Each number is 128 + 24 x the weight over its row's rms, rounded and kept within 0 to 255. Layers, rows and columns count from 0. Numbers have three digits each. The size before them is the row's rms in percent of the matrix's.

# up: layer 5 MLP up, 704x256, rms 0.0577, rows 292-308, columns 0-127
# down: layer 5 MLP down (transposed), 704x256, rms 0.0517, rows 292-307, columns 0-127
# gate: layer 5 MLP gate, 704x256, rms 0.0591, rows 293-308, columns 0-127
up292 094:115103115147116147126119063132160126124135130109152118134143099160138097113111137128118154094129182129148140115103134081137096151138118143145129094125106076151136150128128133123095121153140142123107127140072129164143126083132132089110113126110115123142126084116175150147198130090117161116117163130119149111102136149122155137188113185167164084132127114152148139086117155136175133139119
down292 096:131144162106103118117152163132130175142117120112139147116128124115121152158114102145098125128111116138139117113106129135167141114120102128120130143130134137116146145105107111123122108102157157171114088132131128132118159115144112150105133101109132140115092156131096121134159112091120140132157121136113150144173136107177140135115179123056128153113145100130038131161143139138098151099127
gate293 098:141136104094158166141128118113121143151163132107098131138134149119124128100121090105133119140138155126123097162127163129154135134140126131141132111109114131068128122145065146134170127143154133097150100104116110156107096118081109112098133143120138154070122167110103135092114079106154112156131150161130174171148135136115173116123085104158118137088118120171115176101148151134136189149171
up293 099:117109139116126076118150152105107104101102123111116090130161149140137082111129145130169128093145161132180126134133125117102131067157139126121135087102086181105151154165058121142124160119150163153132146114098148108125130115123162161161076146132140167151109155142097108153086125121113097086138100133108137134137113143121139142176085137139117118147126113131126119068114148125115109136116
down293 097:088097114143094133120134116093176145116111196130169110101132139162123144146132132103167082149112091086150134150136130178133078146096141111158137174143115127092136155108099147136096108144096136177113128129097172099140105163137130130144126144141111128120124119125110126165138124128140087116143118114167089146127098171132128150133126198138135122133131118111128110119101104152150106118102
gate294 101:124171134097108152135184178146145148107120148176130111085125133152087122110128178115088144165149135104121142120114077105115114143156162115101105115116125145109113132121117133146129107101127127118123138150136117079170130113151107093064120123160131107096110129120137128113105129122146101102086160102125152135137126124081133128120099160107098106123122146074119141138128142167114132137116
up294 099:112122140131126102156141129116116125153136192109093151137134124125115133102172135131104127088127119115140082161186105183139118106116129132118124113110096119179083121105168147158153128122122113149133122117119152140103086132102104132108114164161162105080081142114093114132132155139143140145093155112157190109127117108142119118056150142136122137156157132134098140104128121123087097147210
down294 094:119139128101136166092200163142156130100181135132110113104132099144083115089128120131096164151120139139140178129135130103093117146113170109165130163138106130152103091137159187117110132157152113150105122118165125160136154155110121105121160113118147143109142113099138138128142122114117134101135156165096140135124160108140170189122104106167132101158142129125141140131147141158108126128106
gate295 098:125157103133100117138139157132141127132200132148131127180127090137177101126154114144107132154155151132138134099132111155117150099115129147136135121131138140135125152149148145086117118137123191133124125131174163121133131120111124140114161159143162158169181143086136092103116170106102148123141151105131066106132090130117097152123145150131141117095163128119121158103184109107084144166140
up295 097:137157082130117125116142102142140110133097107099103149096127143125097166142111104127141125084111133159112110109117136117139150158115121115132121113120140142132095128145088167139122151121108106130108101141188080136124120152160138169173089129107114163066095162114124126119146089137110140144143112127150158060088167131098135148109105130124082131141178134129155079136111102121175124144131
down295 092:150096121108108108096147108098142179095144104120161091125097139131142145172115113137123113148117124111117116133118172139112082179124148147116104161160143138147136083109139116129100109119191125151098148112098145166120108157160149138131156110154147175098108124126100121126165149149139137114115118125146161128129139088087148171102107140122097156143107115148093131145068126137119166148120
gate296 094:144129143123175087124108164145137156126119101167127123122115140108130126107082099116140134113111076162070150160108151128162139068110162146087130116143077136150142179137125147145134117093160185128147143111131159156107105154106100114140111136093098134082114168106114142155094111168140175138136143150175129141112119120153166106114124156133151123116182143079090158112144127156113118145108
up296 097:144131109128138131139124114130139157100171160115154155158116139120133129088110152122104100188134111173133116100116125137176140136113129109153160106155112079189115146153131112116111144092115125099147115125167165092121144144118114129152127196165130162148134139154108166090105137124137152087133157114127180105136117120104124139168127153138137138154116095086136132151171165088118145102128
down296 099:161144140120185117160056099103124110142123123120104118131138124127128112151111107133151131115147119104078135151191135113105127134101128139088122121141131148114150126119133141110122072127117140145115144125129110150144104105092151117136098151097114098146153148151147161165183112167162124124120148141134108129157127163151169135126140142156129127149127140156136115155143140107127152140126
gate297 102:156131138149141143102117158168157111108091103147119128113176112149109116088147144147125116172155119151074141093129119154181094124121155170129118151144129140121132095129121117132097104164106146149180131122140150105129126145123156097128166133159132112174099117123129129112167096082114119111148150105116157099105136175083131124141112136140140079113104121101130128166176111105099097107124
up297 100:161176112097103105182139135092130127111113117165108151137088169114119113161153130090121147097115110111131116137089084146130133137155095143101084085147136128127105072155105134122144119150137103125120092111128079148116128097113109132120095138122126111098127116108117152086124074129133140110096116122107135141176096098140156104124100157127101120130105123126091106094140081178128139135117
down297 102:128107101147131193127132097092138168134140142104141126117189126121154126096112127145129113133125127118087139173119135102132085114088113102141119129098140127123085117118106166132143141140102129106102099143124098149115162159114138103135126120096122141142134114133137125136113165156105118104149110147119115166060142093108128127170105121125126063106134132091090101155161098160085116077136
gate298 095:153155131129137165101127176098101118151149101159149101103129144105103089154162104116092120141121090089124132159131127118164115108127108173092099143165187125147148115099138160105134107085131153151147128117143180160123077130139137143149106141117127140107142147090105134127085100115117148192139154129119176140128104175119141110067121149120121150159128111138149105121136122157111074134153
up298 091:117121107138101125117081142124143115153122120122154079116127183154089147156123134179140107153113162094114108126121104163117137124119137137136098078141156147142132114156175113099174119106150129093139148154114145131117115123159109135113100151142104078127124147070100127191109141168148155125119130134129138145104152110128150121125138104133157151210116130122110111096130135125135063157150
down298 092:149099125119134112118128116108141132132115167152130125166111123141134169151113105109107151167107116129101130142106169147111127165124164153137171149090125126101123104164138134133130133095088127109148135148124130102130165170118159086100126099114138111150143128113126104120169142120156130113120124101137142122101155096151169147131112161159132157175139110102145152089140115079105166177132
gate299 099:140103113078077136135126148142122167133143152156120118099170122111153103154144128109106122143152103111147111178132136112097131148132106151118156129162113116122119107124115166100091156136115142111100119118149185136102148129155127097124114083173104150150119139131075179166109127135126123110154150088126172154131132143132139143140104124112132090131099149164142169124139100179114162116146
up299 101:084111096127132140166140101146156139138101135111111123109141126124095110126105120150113132175128121118095115127076131162168121100160134174119105110150155143104122099109139152115120138111139129108075115138103154151104120133115146157132130164104119111091117196125138098102099108133121116100128106122129146158140148134122147161084070143151159141134105084113144106158128073133133079077128
down299 101:069121165142119160131077142119167130146123111110144115159128127126137103161058106097168126117115141144162090159155136113125105118114124124111132147140115162132108194133138181143160118123141111097107130167126127109133122094091144140102116127131186169112142163182113086111113136129129133105093107142138145094124136114143186164135127130146122111142134129119154124098118117104152145098147
gate300 096:166149099162056146132116121110140106101128115158140122082151139133145153097151065128118109148134162089082153116126147164149165133097151164165119098135148157140144104104135125139151092129127100100150122146105099162131163146141130120114161136152150145145140190136131165157132130106140157178128165121099208145176149126153170125104109133129141147109108102118148168146123091108085117161086
up300 102:145157146157128179124123141141127159123123143100122154165132122113161135178133176087125142146128121159138131127151099123140066127163097131117143128125153150141126168118113125134104159091093130153131138176182118134108136149126156154170074124100145119107112098125098107115106115176118149142140138157166112153122141142103077137136134137118087112153103150135100089159092142121183157118136
down300 092:117126134136107130155141140113159135119105118155152160137128136155132116151120103170142124093100115178135097131111151142148110177129098117114135118158124112125167141120171170141131142132136154150179163093134125135150144125126144106188108132141087115113094086139087121143122133126105138086135081126115103125135134137124075121136171105081151110143128168151131123160120152116155149130157
gate301 104:125133091124152141148143138115151123136127096145095121108179125139105154093131138147100094144173140137077132126146122091131122154087104141121149096144102166129136119090121135140122151075130106183144105130147149112112099119078156138144136134123168117115138124079101167079124110126144163107116138120110157150159140139133177148128221115138125117105113158103092122148165119143110155130157
up301 101:146070146138192110106097134118161189163109159139107110111092112161122143115121147139119106123102154158105109105120109077149157105116100121156129094092121144124135100127125111140111127135123164146126119110096126099156142109089079108120142108163111071174149134103121135160133134103165128117099168122107075130127131172130183119104156117197153094124099091122111160105131110131087142141143
down301 101:118119140131171151152127160134143132127143087125092120124127138112163142133131118112146122126145098135095176158132098151109165176126133150135118075076154156106111150093175099137105149147128137181156146124111109161147178159080145102120135151110161108110139120143119087124114146103132131128080135134134127114116141115147152122172134155131079089112126171155115141109114105124127153128174
gate302 099:088132132127114152144120125148122136110159171131145135159097132120123193152140106127138145120156120123111099097139118131132078122126116142116085136127132135140134115124118151096171140119080098120070159101118106175122158151150106152133139097135120130125136142165092129143089111132089132092099143113088159168166125133136110120126144119139104123112137131101120142133123068116108150110154
up302 103:121124122119133138106118101127137122130098120135086139112134171138141133110156124158131110134134169169153148143137112142150092158135157096120121126130093121120088130166123156115133132140135144127124107165161118128147123128145160134139143156125120130105151094124125123087142108080179146108086105127150113109141120173112125141106146123130136111128124159114115110094085164136122143076157
down302 102:119131158132124102095132143090121176122158109121120083143141110134135109117108097122134181112121156101093125101137132128118137110114163130169040123126148133126168127142154149101150104137159130146175127178143152127157150105129111080138166152135122139116131112136135124104093140119119125092120138143134118102113155101120083132164107103168135123106140126114099096065131129140118116116141
gate303 100:146123126121135141103127126143122111126111126131149099101130114126101099161101125127133115160164134123151111111109132117123137084130127129154116138134107152134145120120108116081161162092155126100115150066145132071096078125156152176166152157143098126097193130114086071147101077105093111154135115136160151151131105093082124108141133081124156128111106117163119123147105120158159134112122
up303 100:115139163114119152160130149121150123151107139143205147151148121132179145129113154115081112151166102155113153115139161128112099145096149158160112147098120161116125081107154111135071090123102144139060169120139125150119116158127165129181135108149110104161078156150140162130121129129096131120133165106135087151092160143179142142125172094138123128139127114115126131140124128053104131155161
down303 098:159132169126135107134129151138160120073106126088120099161096134113097145133167104124124097126129138128104105149179109085131148165108112158144133138130119080125151116120135065087125140119175142105102132107143126158140122134111136099167117121145141137134113114151143142107074135128130125139126134141119169128133107120101094168081105117141115200150135110106120118162132156143107102109172
gate304 104:176142119093134126132146156149118207150122167105148158144113148182146105100171110122110139152139168113109131112136097103115101099127104156081115118093141121163143116144095117149148135127125143121137134141096135098090135129073155125148124126107139110099098101119146117102114122115125090073111136129094086134139107106107157144119128131170131155154119124141126098122154110188124129134146
up304 104:121165137109164088138138115106150134107149148171118127120124170135113093136138143196122100157139138149123086118130139119096123137125164138153183130134128150139135124098147144133147084176142162149148163140126183150091105122105111101144182159151140157130146116136142141131157150105102124116111131143118147107149162131114146128093175143155149181120119108134104177145169116155105125107162
down304 104:130133136153130163154181138143171144163144121107134090145147133130113121141175141156123136118147108144125095113131081136128106147155099150114121175105159101120132187148112075133119140144125126118128129147152152135053111165124143117154119099125105114160115104114148115136191140135132141127066102135117120122152112134129155118134159147107161126156151126116126147094168116104107138166144
gate305 099:132156119108103161119134111131116101080123154107135128107121120129131100126110178125165146156128105083128170140130107127084104110112113100156141120181139108119156180127093158113148141116140095098115129120095126108104138152111136129130133108141097126139112133119160140147165120096151082132098164116051088103138110152102109136118124142072097100125150094103116127114187095143129132108113
up305 098:148131112108099113089135124174134135103128126149142178097147110120123122099114164158096120135115113152137091123087124109107179102141140107093086131138137140123115162135110146096105147116105140155167139125123123113127128133132142119193147129159144133121136134113142106122124173146126134027105114125114119132157086117087173126096109178135101157134101119174125121108109110125124147119160
down305 096:115121131114126119113183142111112096128138124108157144143123148141163121105138105136130132096072097147105154140174145095084108111132201092113096113132096115114129118143139105118129123111086166121139098129127135117116119167077102151141132155122182110123127123115138136112168166121121145102152176110122135139130163094119132117150107146091102106165090112131118106100169096155137139134165
gate306 096:163138125128107067141151152137146108119163119133140135149151145116124127146177166158129107183134109115117162104116107143145135122131156103109163113159080132121100142130152121159112170141084188138155102131170133107164121115148114141111115116110143143176128166103180144097106190106133144133130117158107183157155098138154162121119145114125120132157124132179122129134164108149103111109132
up306 099:137101092111170142104145139123167091161121112145090112132126150153156150114109155129079118096092181119141087131114133091088116172125123092118150123117124151115144126150127130149141117117135068133112089098143116095139148154132124110097106157134153108132121154135136137165124079140137098114097169130127127121082132116157125174167152178122117107168144088150140175109105161059175167188087
down306 097:105124075097105097134098155081146112126128149138142107113114130165143159124177110163118169107067158127143158068122167142113147200125144116125117136145153121119136134132135148163153123120146115138131110100154153165092120102063112158137120145124110103131130154167175139121099139126091095150101113102180122119152122185157113120104094168143086144159125137139136092128196131134094130094097
gate307 100:085133123112088106090140143153094114112173064127139121136158143165121077140132127111116123075180105116100138162094125101119164175110154137094144147142091118076089111129125142132143119094107137141138068126143076123146104183078154137119150124128142157097121151128140164143152166114112149145108131140150111137106134181118127125154130113147147181138089110118152101161147136145092111143119
up307 109:132152125108098133115132136115142105134146135132162172129137092132104136117111113097138117113187128108115105108067159104125138097114132128151098092128079151071152155166151132149121143125155125161087098125114098131166108124122167118131121133116115131117136155119115160110187131111114137129124099119157105099124107170141115129146113084149157135120144083077152115176147123139159106143128
down307 096:109141107136150133138070113108182133123111133151119102111085121113115137127128131133123205137100136151167099154109160137091156122119120118146121117120137087112143100183122146144093085141125138104138147106093120124101119116118117067130100119116125121173169157096151122136130096147159120127136130136151088095083129103163129110174127148118153105134183147148140106106078130155123135155100
gate308 112:127112114126124091150161120117126117118162131120086159146175152127144123137162137146109106113167126147097171143099146115146123123165153105111120147128120072133141094135095145090168142133137131124145111115108167150128124107104141123089168113084062141166132103111148126140119175142124110082121129115143135136144123121104090148125135112132130126135140088172075123093138118135084124125113
up308 099:092103149142141134107133143156118128094138127082115167121094099154121088164100141126100098135165127156145128139102120122127168116147107065096098176091131127103123113106162115091136108126199134138140122124132110131112114104119126084135137124127083094111132146105142148163102155168090113153106126137091122124145145150114104138150123140165091084117119099119161083145123057177132120161100